Weights of a small transformer language model: no biases in attention or MLP, value embeddings.
Each number is 50 + 12 x the weight over its row's rms, rounded and kept within 0 to 99. Layers, rows and columns count from 0. The size before them is the row's rms in percent of the matrix's.

# up: layer 12 MLP up, 384x96, rms 0.262, rows 43-111, columns 48-95
# down: layer 12 MLP down (transposed), 384x96, rms 0.0763, rows 43-111, columns 48-95
up43 090:44 63 45 53 61 40 50 42 55 48 53 56 58 38 55 61 94 52 51 56 42 73 54 46 45 38 33 58 54 62 26 55 55 65 61 60 52 34 39 63 64 40 53 51 52 60 56 59
down43 093:62 54 58 34 59 39 62 43 50 51 62 42 41 53 60 54 94 64 53 41 46 58 57 64 49 45 28 60 49 45 40 29 66 53 70 57 48 60 46 31 64 61 73 57 48 52 41 47
up44 080:26 54 58 50 46 62 63 42 45 38 34 37 51 52 60 57 50 49 37 36 63 41 53 51 45 63 57 61 69 73 62 82 53 56 52 37 71 53 46 65 32 45 60 43 55 50 49 68
down44 082:66 60 51 62 47 47 51 56 40 41 38 76 77 39 43 84 52 70 52 54 70 47 48 55 44 54 66 57 47 50 54 57 50 41 49 52 40 57 59 48 39 38 64 29 55 70 32 52
up45 076:55 28 43 42 55 47 45 43 54 87 61 43 44 40 27 49 44 52 44 46 48 61 49 47 45 75 57 47 50 61 58 72 41 40 28 61 40 52 62 42 38 48 54 34 21 60 47 53
down45 074:58 56 46 48 61 42 53 65 28 59 41 49 50 56 36 61 54 66 49 50 44 65 70 43 57 60 42 66 36 51 60 42 30 39 58 60 19 55 53 32 59 58 43 54 33 35 43 41
up46 120:42 53 55 35 51 32 60 54 45 46 35 56 58 53 55 46 43 59 40 53 28 54 72 66 60 54 71 60 33 65 64 55 49 37 48 50 45 59 18 35 52 61 28 45 32 62 61 59
down46 135:55 25 52 38 36 35 58 54 54 63 57 48 58 62 52 46 35 53 39 41 47 56 53 51 47 51 69 47 46 50 79 53 41 43 51 55 62 70 42 46 51 57 22 51 40 43 36 38
up47 134:62 59 57 87 62 50 58 41 57 55 50 78 78 50 38 68 54 57 47 72 41 48 54 69 52 51 36 43 43 34 55 66 46 51 36 32 52 56 71 55 46 69 52 39 49 58 49 47
down47 156:57 49 45 57 79 58 44 54 52 64 39 46 53 55 51 55 54 70 57 49 54 44 59 43 63 71 56 63 49 24 56 47 45 52 58 62 55 51 51 82 67 70 50 75 82 47 57 59
up48 115:52 51 26 41 52 57 51 42 57 45 60 31 47 58 55 59 25 23 63 72 51 59 36 57 52 46 60 64 35 80 59 45 56 62 50 62 47 53 56 60 61 50 52 45 39 59 34 56
down48 124:38 49 37 54 54 58 25 33 25 51 68 43 26 39 58 74 42 39 62 62 58 36 43 51 52 42 55 38 25 75 65 64 44 63 58 54 39 49 52 53 80 37 58 43 40 34 48 62
up49 111:45 66 54 55 52 44 49 42 41 21 35 45 49 38 56 30 65 32 44 42 41 43 60 36 61 37 66 58 55 64 54 43 74 53 29 72 54 57 43 72 49 37 68 28 61 61 48 52
down49 101:49 52 41 55 50 71 24 48 48 44 50 39 48 44 51 50 69 57 59 35 51 44 48 31 55 39 31 80 59 33 47 38 46 60 36 66 45 46 32 33 44 48 38 55 65 26 38 63
up50 142:69 55 70 66 40 43 61 56 37 53 43 48 57 45 27 78 30 58 52 48 54 65 57 60 41 38 51 48 59 37 54 46 40 70 43 75 45 65 65 69 53 47 71 45 15 56 29 39
down50 142:60 45 56 72 46 50 61 64 48 63 50 36 23 36 50 40 35 61 62 36 54 48 61 52 36 35 67 34 63 40 42 67 63 56 49 87 39 59 50 75 46 55 65 57 37 34 47 41
up51 110:44 47 46 40 71 56 48 42 25 59 45 46 55 70 20 49 49 57 33 62 44 42 59 46 43 50 50 49 49 62 45 43 40 52 81 42 58 44 50 17 36 42 60 23 59 72 37 49
down51 106:35 55 44 34 52 49 47 60 48 59 33 48 62 58 22 63 42 59 66 62 45 52 52 42 34 47 33 63 67 43 24 52 40 41 56 35 41 40 46 38 39 51 65 46 59 38 44 52
up52 090:33 44 54 26 51 69 57 34 58 63 45 37 62 50 30 48 32 41 51 56 26 41 52 55 22 65 61 46 55 57 51 46 41 77 76 35 59 53 55 48 46 50 48 62 48 56 50 43
down52 080:44 27 32 44 43 55 53 54 44 45 56 56 54 39 49 44 40 27 46 48 36 45 63 47 58 71 59 42 71 44 46 55 51 71 55 41 71 59 39 66 61 63 73 42 57 37 46 55
up53 092:49 36 38 50 25 49 31 44 61 57 40 44 54 47 35 42 48 52 48 69 50 53 48 74 59 51 51 65 53 27 74 46 35 63 35 59 53 25 44 48 52 50 46 29 53 37 64 65
down53 094:55 52 49 60 52 29 54 62 57 60 20 52 62 46 29 41 42 46 65 43 49 53 54 39 66 40 71 57 50 66 51 43 36 48 62 46 55 46 56 55 41 39 39 30 70 59 55 33
up54 102:53 60 59 66 44 25 58 46 59 60 55 34 54 56 29 53 53 35 24 53 68 42 65 33 62 44 60 54 64 32 63 21 40 58 55 52 43 54 54 46 33 35 46 57 58 47 47 48
down54 101:44 57 54 65 54 44 70 55 56 33 49 58 67 40 49 51 39 52 37 45 44 53 29 87 38 64 52 41 06 55 46 67 69 43 41 51 72 54 63 49 54 54 72 57 46 48 37 23
up55 091:36 51 65 52 46 56 51 22 51 38 55 59 65 52 35 73 68 77 50 52 52 52 32 55 38 37 52 59 33 32 43 58 54 56 60 37 39 58 77 56 64 58 47 48 66 45 54 61
down55 083:59 56 58 65 53 32 48 26 78 63 51 36 33 47 35 56 67 47 61 44 67 48 51 65 39 43 59 47 57 51 47 60 46 61 48 37 31 50 27 47 68 38 66 65 37 43 61 50
up56 067:43 35 39 48 48 64 53 39 51 49 37 26 51 55 36 40 37 64 65 71 57 53 47 48 27 66 50 37 58 73 26 41 29 31 54 66 47 84 44 52 44 48 52 37 45 60 59 62
down56 067:60 40 46 72 63 69 43 37 30 39 40 47 37 57 41 46 43 47 39 44 45 58 39 56 50 44 44 37 51 53 26 37 47 54 02 80 46 50 28 57 70 48 44 48 59 51 45 60
up57 084:47 68 35 50 51 48 73 63 63 46 51 50 57 36 50 44 59 46 55 20 58 54 52 46 49 26 39 69 28 30 54 40 29 59 51 45 51 19 58 31 66 46 52 47 43 55 54 70
down57 089:58 38 33 40 40 59 61 56 43 47 48 53 41 35 57 19 46 45 54 50 47 47 45 68 32 64 44 74 46 38 68 43 47 61 42 55 40 60 70 52 74 45 63 52 45 51 52 44
up58 094:57 28 45 60 46 57 55 55 61 45 49 52 66 59 49 47 59 43 24 60 61 55 68 54 41 30 51 36 46 44 29 53 30 40 51 55 64 55 65 46 39 51 37 34 55 46 25 57
down58 099:73 43 41 60 55 59 43 68 41 40 51 65 50 58 73 57 49 50 58 84 74 48 53 56 51 51 60 51 52 52 34 63 50 60 38 42 66 40 49 66 47 32 46 26 45 68 40 51
up59 101:37 34 26 68 41 37 42 62 59 54 46 56 51 65 35 52 30 43 45 47 36 42 50 70 28 43 46 49 40 45 57 56 50 65 55 47 68 39 48 34 31 46 20 63 58 60 54 54
down59 095:54 37 58 56 42 43 38 41 65 63 49 42 22 55 43 73 45 56 35 48 32 50 42 39 45 52 35 67 40 66 37 60 56 44 53 54 55 41 58 48 37 44 34 68 88 44 54 57
up60 123:62 42 69 35 53 49 51 43 47 52 66 59 58 73 77 49 55 40 57 76 39 46 50 70 38 48 39 56 42 61 41 50 42 58 31 59 42 56 41 40 78 56 45 37 30 49 41 66
down60 135:48 32 55 45 57 51 59 46 49 74 64 57 47 33 63 50 74 44 67 60 55 29 49 70 54 45 57 49 63 63 40 52 33 64 36 57 28 65 41 46 58 41 48 40 30 18 42 54
up61 115:34 46 36 49 44 42 42 28 37 52 55 68 68 45 53 56 11 69 61 71 63 52 70 66 45 53 46 63 48 65 37 57 53 37 67 57 46 63 62 44 46 56 69 47 47 58 45 39
down61 101:31 43 48 47 60 33 48 62 65 47 56 56 54 50 68 57 38 40 23 49 67 51 77 55 42 49 73 53 36 69 73 48 52 55 49 18 37 49 38 46 29 43 47 52 55 32 42 41
up62 123:52 53 49 60 60 50 50 42 76 48 54 43 57 47 40 40 81 36 42 58 69 85 68 53 52 66 54 44 51 37 37 46 60 60 43 66 51 42 60 35 68 69 40 54 53 54 60 55
down62 122:76 56 56 51 55 56 39 54 58 55 69 39 44 50 36 37 80 45 73 46 63 65 75 31 43 67 65 62 50 47 43 58 50 57 43 50 52 43 42 43 62 40 58 68 61 45 51 65
up63 100:72 66 45 42 74 45 40 40 68 47 56 54 62 40 45 61 42 58 46 58 55 69 56 74 56 55 60 61 53 71 43 51 61 38 46 44 50 31 52 38 26 76 45 54 73 64 55 76
down63 113:49 51 54 54 50 68 46 49 71 51 37 23 58 42 37 47 62 33 63 37 51 59 68 71 38 51 72 44 53 66 46 68 67 31 39 54 34 47 51 53 45 69 53 56 35 63 43 37
up64 096:54 51 46 67 40 58 48 58 34 40 58 59 60 41 45 29 58 51 51 54 81 65 47 54 46 64 63 62 35 55 68 39 34 56 41 45 56 68 57 47 74 47 56 52 38 32 43 47
down64 088:54 64 47 46 59 51 65 60 69 54 54 54 46 34 44 48 50 49 73 52 41 76 35 80 50 64 44 43 48 51 38 45 27 41 68 38 57 46 61 44 41 69 60 43 36 48 33 53
up65 072:56 49 48 40 66 56 57 49 60 40 50 49 43 52 39 37 66 38 53 38 54 49 56 38 55 57 48 57 50 34 30 38 34 62 54 45 73 34 39 46 27 49 32 27 57 50 74 58
down65 073:72 48 42 39 70 36 36 57 70 63 61 53 35 47 58 41 54 52 61 41 47 42 72 29 55 42 40 58 58 41 47 55 33 43 53 52 59 28 31 41 47 54 45 31 35 51 61 59
up66 103:37 43 45 65 56 51 52 49 43 47 62 30 60 63 21 48 69 71 55 51 78 33 71 48 36 43 45 59 67 25 43 43 45 36 41 20 58 46 41 41 38 61 38 47 42 66 39 31
down66 098:52 63 64 37 46 37 37 65 42 50 71 59 64 47 52 46 64 66 54 51 48 52 49 56 43 53 43 41 68 73 56 40 60 44 41 29 50 60 49 74 44 52 55 22 63 70 59 43
up67 105:42 56 52 51 42 68 70 50 70 46 63 47 51 49 58 53 63 63 48 44 68 34 56 45 46 33 57 54 15 37 40 22 47 69 65 51 52 50 28 36 59 59 62 46 45 80 46 44
down67 099:50 51 49 26 59 41 61 39 61 44 47 57 44 51 59 39 44 50 53 57 55 37 57 23 47 63 53 34 45 65 52 56 51 44 46 43 43 40 60 97 47 50 69 70 67 27 67 50
up68 116:41 54 78 37 45 52 45 64 56 73 69 37 44 62 65 43 47 40 55 49 73 45 62 60 63 69 43 55 65 63 47 63 45 70 38 50 55 41 59 53 50 66 52 38 39 45 44 51
down68 107:35 38 46 27 52 45 53 55 65 59 51 46 39 56 45 46 61 58 38 73 61 45 60 29 63 63 55 58 36 46 37 52 72 41 51 51 48 49 44 70 45 33 51 68 58 52 45 31
up69 098:68 37 57 64 35 41 68 66 38 64 41 75 48 54 69 57 47 42 56 47 47 55 47 63 32 45 47 54 53 41 68 52 65 39 47 40 51 60 30 51 48 45 55 30 27 64 61 46
down69 104:57 60 35 64 46 64 50 69 49 47 59 56 41 53 55 49 43 50 83 42 55 38 50 48 52 60 52 41 46 30 63 52 43 35 50 60 52 63 38 55 34 42 48 32 29 29 49 33
up70 079:75 20 39 55 54 41 44 47 50 59 52 69 70 48 57 51 51 66 43 69 35 64 36 27 54 63 46 60 57 52 59 58 42 65 38 55 36 52 48 74 53 50 67 35 40 59 29 43
down70 066:47 48 36 51 64 54 61 41 46 28 58 41 27 47 47 39 77 55 65 42 64 64 42 59 50 49 53 51 42 37 39 40 36 34 62 50 67 66 44 25 64 40 48 32 29 57 44 57
up71 111:51 53 61 45 47 65 55 48 40 58 37 57 54 43 43 56 43 65 36 71 60 65 44 63 48 40 65 41 39 57 55 46 18 58 49 66 68 72 69 45 36 40 49 51 43 71 41 58
down71 110:67 68 52 42 51 76 34 51 63 48 52 56 39 51 26 63 75 51 40 49 47 46 42 62 60 37 30 36 66 39 47 57 48 52 52 52 57 42 67 65 41 51 73 57 43 59 59 54
up72 091:45 42 53 52 35 37 54 54 56 37 51 90 47 27 52 68 57 42 39 55 57 62 67 41 61 19 47 38 61 54 44 58 56 53 54 64 41 58 59 39 35 44 44 54 44 68 48 40
down72 086:44 36 29 46 73 48 42 48 64 46 33 63 34 59 62 58 57 47 43 47 53 50 42 43 55 47 49 48 52 53 58 64 49 50 41 50 17 47 36 33 51 59 64 75 64 49 34 31
up73 074:45 44 45 51 61 69 64 54 47 45 50 45 51 52 27 42 53 21 27 70 34 37 59 47 57 39 25 52 57 47 62 70 35 53 45 60 46 43 48 55 38 36 46 54 56 52 65 74
down73 071:45 50 52 36 61 55 60 65 66 58 46 46 41 60 33 55 40 38 52 50 60 39 37 61 36 31 48 49 57 64 46 36 44 54 58 58 50 44 57 62 68 37 39 67 51 35 46 69
up74 087:52 37 59 47 46 38 53 60 49 58 75 35 55 74 57 65 55 48 58 56 53 54 51 51 43 46 60 44 34 49 44 48 77 52 46 36 54 48 47 63 61 46 29 75 21 45 47 42
down74 083:49 38 48 39 64 57 54 58 54 49 63 60 47 77 57 59 28 55 47 59 34 43 74 54 44 60 82 35 39 54 29 54 59 45 60 44 48 53 71 65 45 68 50 57 36 73 58 52
up75 116:58 50 45 29 31 37 55 58 49 31 55 55 60 70 42 66 63 41 38 32 57 56 32 48 61 38 58 66 50 35 37 60 46 34 49 50 43 60 45 52 32 34 67 52 69 37 44 71
down75 109:46 27 60 44 37 60 41 39 67 55 67 58 39 50 51 44 55 48 56 37 51 45 58 49 71 45 63 54 46 62 60 68 47 52 36 49 48 63 31 64 48 53 65 49 60 58 54 54
up76 136:35 36 47 48 58 60 67 45 46 46 19 33 44 58 35 51 64 36 49 55 62 55 54 55 46 53 59 62 64 46 47 41 50 51 52 30 63 34 67 65 31 52 42 59 57 42 53 37
down76 131:38 31 48 54 64 62 60 59 84 60 46 33 54 36 50 54 55 51 53 46 50 28 50 55 40 63 51 56 59 39 36 44 68 39 41 33 71 46 56 52 40 44 45 43 68 66 53 33
up77 119:44 36 58 52 76 57 64 30 41 47 54 57 52 68 57 52 40 51 53 51 69 40 35 52 59 53 56 38 62 45 54 42 48 62 56 34 46 60 47 37 32 36 49 50 38 49 36 41
down77 114:54 49 43 57 51 70 57 35 55 54 33 42 55 56 44 60 37 58 45 48 61 44 40 49 37 58 61 44 68 41 44 55 69 65 53 38 21 61 46 62 30 31 74 44 59 28 56 38
up78 048:43 70 30 63 58 27 61 50 34 57 40 33 47 52 46 52 56 57 58 66 65 49 56 58 33 47 53 64 54 55 38 58 45 62 76 56 53 49 67 53 43 70 41 52 30 35 67 54
down78 051:38 43 49 63 45 59 37 49 45 58 74 63 48 16 61 51 57 62 45 48 53 52 53 79 37 46 54 49 37 60 52 70 46 44 66 54 38 40 60 74 46 79 41 54 38 83 67 46
up79 108:27 34 38 62 36 56 63 37 37 40 53 75 48 60 42 47 30 56 46 57 46 51 61 59 55 15 52 41 47 49 37 53 52 53 58 59 58 55 54 37 42 50 44 67 43 60 66 58
down79 105:58 48 44 50 50 42 48 60 53 39 61 40 45 56 39 31 45 39 43 53 50 31 53 43 59 38 60 53 53 57 73 60 44 55 37 66 38 76 35 58 50 70 59 78 59 52 48 64
up80 084:55 46 38 51 32 44 36 32 39 42 63 25 51 66 60 66 48 45 54 71 57 38 42 27 38 43 59 53 40 42 57 44 34 44 31 60 45 34 44 63 48 54 50 44 51 50 41 26
down80 080:43 52 49 59 75 37 29 40 50 52 63 53 51 33 46 65 54 43 60 52 23 50 41 63 51 35 33 53 61 70 49 56 58 59 49 60 58 49 57 12 53 54 45 46 66 42 57 40
up81 096:32 56 56 52 50 52 55 63 67 67 28 63 48 47 49 41 30 30 45 58 31 46 40 49 65 46 61 46 56 44 48 61 57 48 48 35 50 57 57 44 50 55 40 57 42 47 68 59
down81 094:57 51 64 51 41 34 58 53 62 57 41 61 21 46 43 41 39 48 67 66 29 60 29 49 45 45 37 43 39 33 40 67 84 56 66 40 47 53 45 38 53 51 55 48 54 46 46 47
up82 114:47 31 58 44 27 66 42 57 51 65 31 38 64 63 56 53 54 70 63 52 45 57 75 58 35 48 41 47 30 37 47 58 39 42 51 45 52 48 41 48 30 37 55 43 50 54 52 47
down82 102:48 45 56 22 43 49 47 52 41 67 39 37 41 57 43 59 49 72 67 48 38 50 51 42 53 46 55 30 35 40 50 53 35 46 53 55 41 36 49 58 30 41 43 24 44 21 38 49
up83 120:39 37 47 42 68 41 45 64 37 49 32 44 58 41 61 53 36 55 46 45 60 47 47 66 21 77 43 65 41 36 43 57 56 59 43 32 85 58 64 44 50 57 47 52 53 55 47 57
down83 122:46 45 24 45 58 66 39 62 46 51 32 61 43 31 51 55 39 46 41 44 54 32 46 05 41 74 68 50 35 36 58 51 59 47 56 56 45 49 68 74 44 47 47 61 46 66 62 64
up84 065:25 41 67 50 43 72 64 19 51 62 60 55 35 59 51 52 58 45 65 64 82 55 44 37 53 43 47 48 74 46 42 40 62 47 76 64 40 52 52 35 51 49 43 60 35 66 53 34
down84 061:45 45 70 56 68 58 65 67 50 38 40 10 58 51 50 57 68 58 30 55 37 69 45 49 45 68 76 44 44 51 52 52 58 37 62 58 68 28 39 66 51 54 83 55 47 46 47 51
up85 102:52 60 57 39 41 50 51 46 51 68 58 38 42 64 49 50 49 42 58 52 58 44 59 24 64 59 35 35 75 46 36 37 39 75 66 49 55 63 46 47 28 51 47 53 47 42 56 41
down85 098:40 50 50 73 41 63 48 35 42 27 36 45 68 53 52 62 55 57 47 49 41 58 25 57 51 55 79 51 22 40 61 55 58 39 47 52 43 44 61 38 65 57 55 62 41 40 41 51
up86 106:47 50 47 47 52 53 47 32 68 48 44 61 53 50 60 57 39 56 28 41 47 64 46 45 35 48 54 74 38 49 10 35 13 35 66 57 43 54 56 49 65 50 33 31 57 79 70 50
down86 115:74 45 53 64 43 46 58 62 54 53 35 49 33 48 56 59 43 57 51 29 58 64 40 45 44 65 38 79 53 53 54 41 22 34 52 42 38 69 33 48 59 54 40 70 38 45 62 30
up87 098:26 36 70 61 66 49 70 58 53 39 55 64 60 33 45 50 48 46 52 30 61 51 66 46 35 44 62 42 57 61 63 36 50 62 51 42 40 76 58 26 61 50 56 43 53 60 46 46
down87 096:36 49 42 52 67 45 59 57 56 45 60 55 46 54 42 56 29 37 55 44 43 44 64 33 65 33 55 61 73 30 57 51 53 51 40 57 36 58 61 57 65 65 64 78 49 23 51 43
up88 121:58 59 60 71 53 56 70 50 40 44 52 28 60 71 25 57 29 38 34 72 38 54 42 60 53 62 64 53 38 44 48 43 36 60 62 89 40 44 32 49 51 65 66 49 63 58 50 65
down88 116:53 55 44 63 59 61 45 72 53 48 77 47 47 60 52 43 46 61 64 53 31 52 68 38 64 54 42 15 38 49 43 54 33 44 67 65 60 38 36 66 58 65 56 42 59 42 55 61
up89 104:55 56 50 45 53 35 63 38 36 53 51 35 59 61 51 41 60 43 40 36 36 66 50 48 56 33 60 43 47 48 78 62 75 50 76 61 65 60 51 50 37 55 35 49 50 43 47 53
down89 104:28 63 46 71 72 42 41 46 47 72 52 47 27 57 35 46 44 55 54 43 38 56 50 54 60 54 58 64 46 61 72 41 60 54 42 41 56 41 43 53 69 47 44 54 46 43 56 34
up90 051:43 66 43 66 34 41 69 44 41 49 55 40 32 53 45 60 55 44 95 62 49 53 45 31 59 62 41 71 69 31 66 74 39 52 53 36 50 35 40 42 34 33 39 59 41 49 32 34
down90 051:42 49 60 58 59 70 58 65 57 45 68 58 60 55 58 36 61 63 38 58 36 73 52 62 59 56 30 55 31 65 54 40 78 51 62 44 57 58 40 30 51 59 65 53 66 53 54 29
up91 114:34 36 42 61 53 55 39 44 64 71 30 49 47 57 59 39 46 69 79 28 52 45 49 49 56 60 46 35 47 64 29 40 31 66 51 51 46 61 59 36 55 43 57 46 61 74 40 56
down91 109:59 37 48 47 52 54 51 71 46 32 60 70 53 63 62 50 37 53 66 34 66 53 38 60 63 33 35 47 43 49 51 67 50 43 57 48 44 31 31 56 78 63 80 76 64 52 60 52
up92 113:62 61 44 47 60 54 39 43 49 32 55 41 72 74 37 41 51 42 58 54 47 42 32 42 48 44 61 18 43 49 56 56 44 55 50 55 65 58 44 39 43 43 45 60 57 45 74 38
down92 116:55 42 70 40 35 64 60 47 29 39 38 47 27 77 27 46 42 67 72 40 51 43 45 41 49 37 36 59 44 58 42 50 48 48 49 32 45 59 64 44 56 73 61 38 48 52 29 59
up93 093:60 52 48 45 57 52 45 43 60 51 59 34 51 51 76 40 74 41 67 34 48 46 41 53 62 52 50 49 48 61 50 27 60 47 36 46 43 47 48 50 45 23 64 29 32 58 37 36
down93 097:53 54 35 53 60 70 34 20 57 58 63 61 53 33 38 56 63 38 30 39 58 57 27 58 57 24 35 39 76 44 69 54 61 48 41 51 44 56 67 34 46 38 61 42 70 36 68 46
up94 100:53 57 53 64 68 49 46 28 79 35 50 59 50 43 42 53 51 62 65 64 65 46 47 47 51 60 43 65 50 61 50 45 84 34 46 52 45 49 58 44 45 51 65 26 48 50 26 53
down94 103:68 53 49 57 65 61 55 49 49 55 80 55 42 42 60 35 43 46 29 36 34 76 44 38 57 26 34 59 36 48 34 77 63 47 37 39 46 48 49 72 57 52 45 30 56 40 30 46
up95 100:48 62 81 21 49 24 52 42 60 52 33 62 50 70 56 61 50 29 46 52 43 54 63 62 47 51 58 63 49 51 53 69 33 52 48 61 32 67 78 28 58 30 57 47 45 54 60 48
down95 100:69 52 73 37 40 45 56 53 48 56 33 65 34 47 57 62 81 63 38 46 40 45 55 36 46 55 44 65 53 38 38 62 55 30 57 52 36 53 55 41 64 53 41 52 56 59 51 60
up96 103:45 38 49 29 77 42 59 57 41 53 33 44 61 50 33 50 39 32 50 38 47 58 57 58 70 54 47 46 48 53 54 51 53 58 42 43 57 55 61 48 59 59 52 60 18 53 57 59
down96 110:47 39 34 52 59 39 48 68 60 52 53 58 66 47 56 52 29 62 59 50 49 37 47 55 71 44 51 52 40 34 57 54 63 38 45 45 59 38 29 53 47 64 44 37 30 45 46 46
up97 114:58 54 70 46 40 61 60 31 44 39 46 65 45 65 61 56 50 48 43 76 57 70 56 49 60 52 52 53 49 41 58 59 52 34 52 54 62 44 48 51 75 34 49 48 56 52 46 52
down97 129:43 53 68 54 40 76 54 44 43 39 27 62 37 57 53 68 42 45 52 43 61 64 35 42 38 37 49 72 40 51 63 42 51 47 60 58 41 43 40 75 76 63 51 40 57 38 47 73
up98 062:50 41 72 54 50 56 46 26 45 48 54 55 47 50 66 43 63 38 64 50 45 28 43 30 49 53 54 28 40 54 69 50 49 34 52 62 28 40 45 39 42 50 43 35 52 65 70 46
down98 057:56 55 56 63 53 79 33 51 53 49 73 45 46 35 55 57 51 51 46 26 29 59 44 61 38 50 53 35 50 59 68 53 46 48 54 50 54 57 51 53 62 48 28 49 55 43 62 71
up99 105:35 38 43 63 50 48 52 36 64 45 51 69 50 72 52 45 55 59 64 57 70 57 37 38 40 50 41 33 42 50 47 35 40 46 31 62 59 61 36 55 25 59 56 35 57 67 70 45
down99 107:57 50 49 57 75 49 64 63 61 70 53 55 50 44 44 41 46 64 56 42 43 70 44 49 50 53 57 54 37 35 43 77 43 74 53 69 69 41 53 60 44 67 75 69 48 37 66 39
up100 093:67 50 56 47 57 56 67 55 42 52 38 32 38 44 46 57 52 35 56 65 52 60 32 57 44 31 59 42 69 33 39 45 43 47 31 56 61 56 46 83 50 59 47 47 50 59 60 67
down100 097:63 29 38 62 50 68 53 44 55 57 38 55 16 39 30 60 27 57 51 41 51 49 39 55 53 28 57 27 63 48 42 31 41 29 40 58 59 49 44 64 50 53 55 57 55 40 78 47
up101 078:55 32 44 31 53 51 39 36 46 56 64 39 59 40 53 54 38 46 43 49 45 30 35 41 27 40 56 24 61 53 59 39 44 21 34 75 33 37 56 45 73 38 45 51 41 64 33 19
down101 075:54 33 63 39 69 30 50 49 44 32 62 44 30 44 44 57 62 50 49 41 57 30 56 43 40 34 33 62 75 79 46 46 47 52 58 45 57 37 47 45 57 49 36 33 54 38 29 35
up102 104:40 40 59 45 46 46 65 61 46 52 59 53 63 48 67 65 25 51 51 58 46 60 28 54 37 57 74 49 52 47 53 43 41 55 63 38 52 41 35 46 52 42 30 46 52 73 87 59
down102 101:56 22 54 20 48 39 58 49 38 52 49 53 23 49 59 53 42 50 46 41 52 51 48 32 46 40 55 76 40 47 28 52 35 45 54 43 53 52 48 49 41 74 41 41 69 46 57 55
up103 104:52 53 24 53 35 53 51 33 31 67 66 48 61 62 50 51 50 37 49 36 47 52 49 56 51 51 32 42 57 42 36 68 69 50 62 70 70 61 43 56 62 70 61 33 60 41 59 50
down103 109:66 22 47 59 56 67 46 42 52 48 56 58 57 59 64 53 35 39 67 37 36 31 51 52 36 33 49 32 48 61 54 65 56 53 76 54 63 82 27 68 65 50 59 26 53 38 50 17
up104 035:60 52 78 50 51 53 69 37 45 47 46 67 58 54 54 63 52 48 45 39 52 65 42 62 59 45 65 50 57 52 58 14 35 63 59 46 50 62 61 63 47 50 32 51 60 36 45 52
down104 032:50 35 22 48 50 57 41 42 32 67 54 48 51 40 59 33 56 62 49 40 41 57 56 61 40 47 50 66 51 41 42 75 75 31 42 43 54 43 65 54 53 54 49 51 37 52 44 56
up105 114:46 49 31 47 40 62 47 46 62 31 40 56 33 43 65 54 44 47 60 49 43 48 48 73 33 62 41 49 40 39 59 73 43 38 32 66 55 45 38 43 54 59 52 42 28 51 47 67
down105 112:55 48 31 60 28 58 47 40 45 35 43 47 28 39 53 55 62 32 71 33 54 24 50 64 38 57 57 62 30 45 55 48 31 42 51 63 45 52 36 40 59 48 55 29 27 36 58 57
up106 117:43 68 51 63 40 49 31 50 44 49 53 62 71 63 30 41 58 56 54 40 64 50 44 52 51 37 53 45 27 77 61 49 54 40 41 35 44 64 59 52 68 30 53 52 44 62 50 42
down106 118:66 67 50 62 45 55 31 45 64 58 36 57 54 66 15 36 53 53 68 26 37 40 58 40 38 60 59 44 42 62 48 55 44 33 70 20 45 75 28 52 56 33 68 66 70 47 57 32
up107 108:30 36 63 41 52 38 46 41 57 43 45 50 68 36 58 44 61 50 44 52 61 54 55 53 48 51 39 40 30 26 44 46 69 55 35 53 47 56 80 59 73 41 61 35 55 40 50 47
down107 101:46 53 55 38 47 47 51 44 55 61 46 52 47 32 25 53 64 61 36 42 28 54 70 59 62 41 64 27 43 41 56 55 49 41 45 64 59 43 48 41 57 50 80 35 54 57 48 46
up108 110:47 48 45 64 24 56 40 25 54 53 49 58 72 58 42 66 35 68 41 52 36 60 58 51 31 28 39 57 25 36 65 52 46 48 52 61 27 65 77 29 30 61 49 50 46 50 54 38
down108 101:52 64 38 55 43 61 61 45 33 62 63 37 29 60 39 53 54 62 47 40 46 45 54 27 28 56 77 64 56 87 59 60 45 45 39 42 30 40 43 52 35 59 53 85 65 28 52 38
up109 092:52 49 69 59 70 42 45 37 44 42 47 53 56 51 53 65 65 42 51 53 37 58 34 38 62 39 60 42 75 37 42 44 45 50 53 41 75 67 49 46 49 45 39 26 39 58 40 84
down109 098:45 38 84 55 63 49 38 49 57 47 51 61 51 50 62 42 60 57 43 55 31 69 28 29 75 35 51 57 50 40 40 48 39 51 53 61 59 56 48 56 49 35 49 38 41 33 51 72
up110 127:43 39 64 23 63 41 43 42 73 56 35 54 56 59 43 57 33 25 80 50 58 70 33 65 57 53 47 63 40 52 42 44 73 67 35 34 48 42 57 46 34 61 63 37 62 41 50 43
down110 125:58 49 37 65 66 44 38 41 77 56 44 47 57 43 57 55 39 39 83 50 43 50 40 55 65 44 59 41 44 54 68 55 60 59 39 53 41 50 39 66 61 62 76 40 58 33 36 28
up111 114:48 38 66 42 58 44 65 49 54 56 12 40 42 57 65 59 30 43 26 49 61 45 62 68 52 38 36 72 47 59 42 47 55 43 71 61 72 49 66 46 53 39 34 53 46 55 58 59
down111 122:63 37 59 45 45 42 67 74 52 55 23 47 48 42 56 54 47 55 53 56 64 42 60 75 38 58 43 59 45 31 42 46 52 41 48 52 57 50 61 59 74 57 33 69 37 44 48 41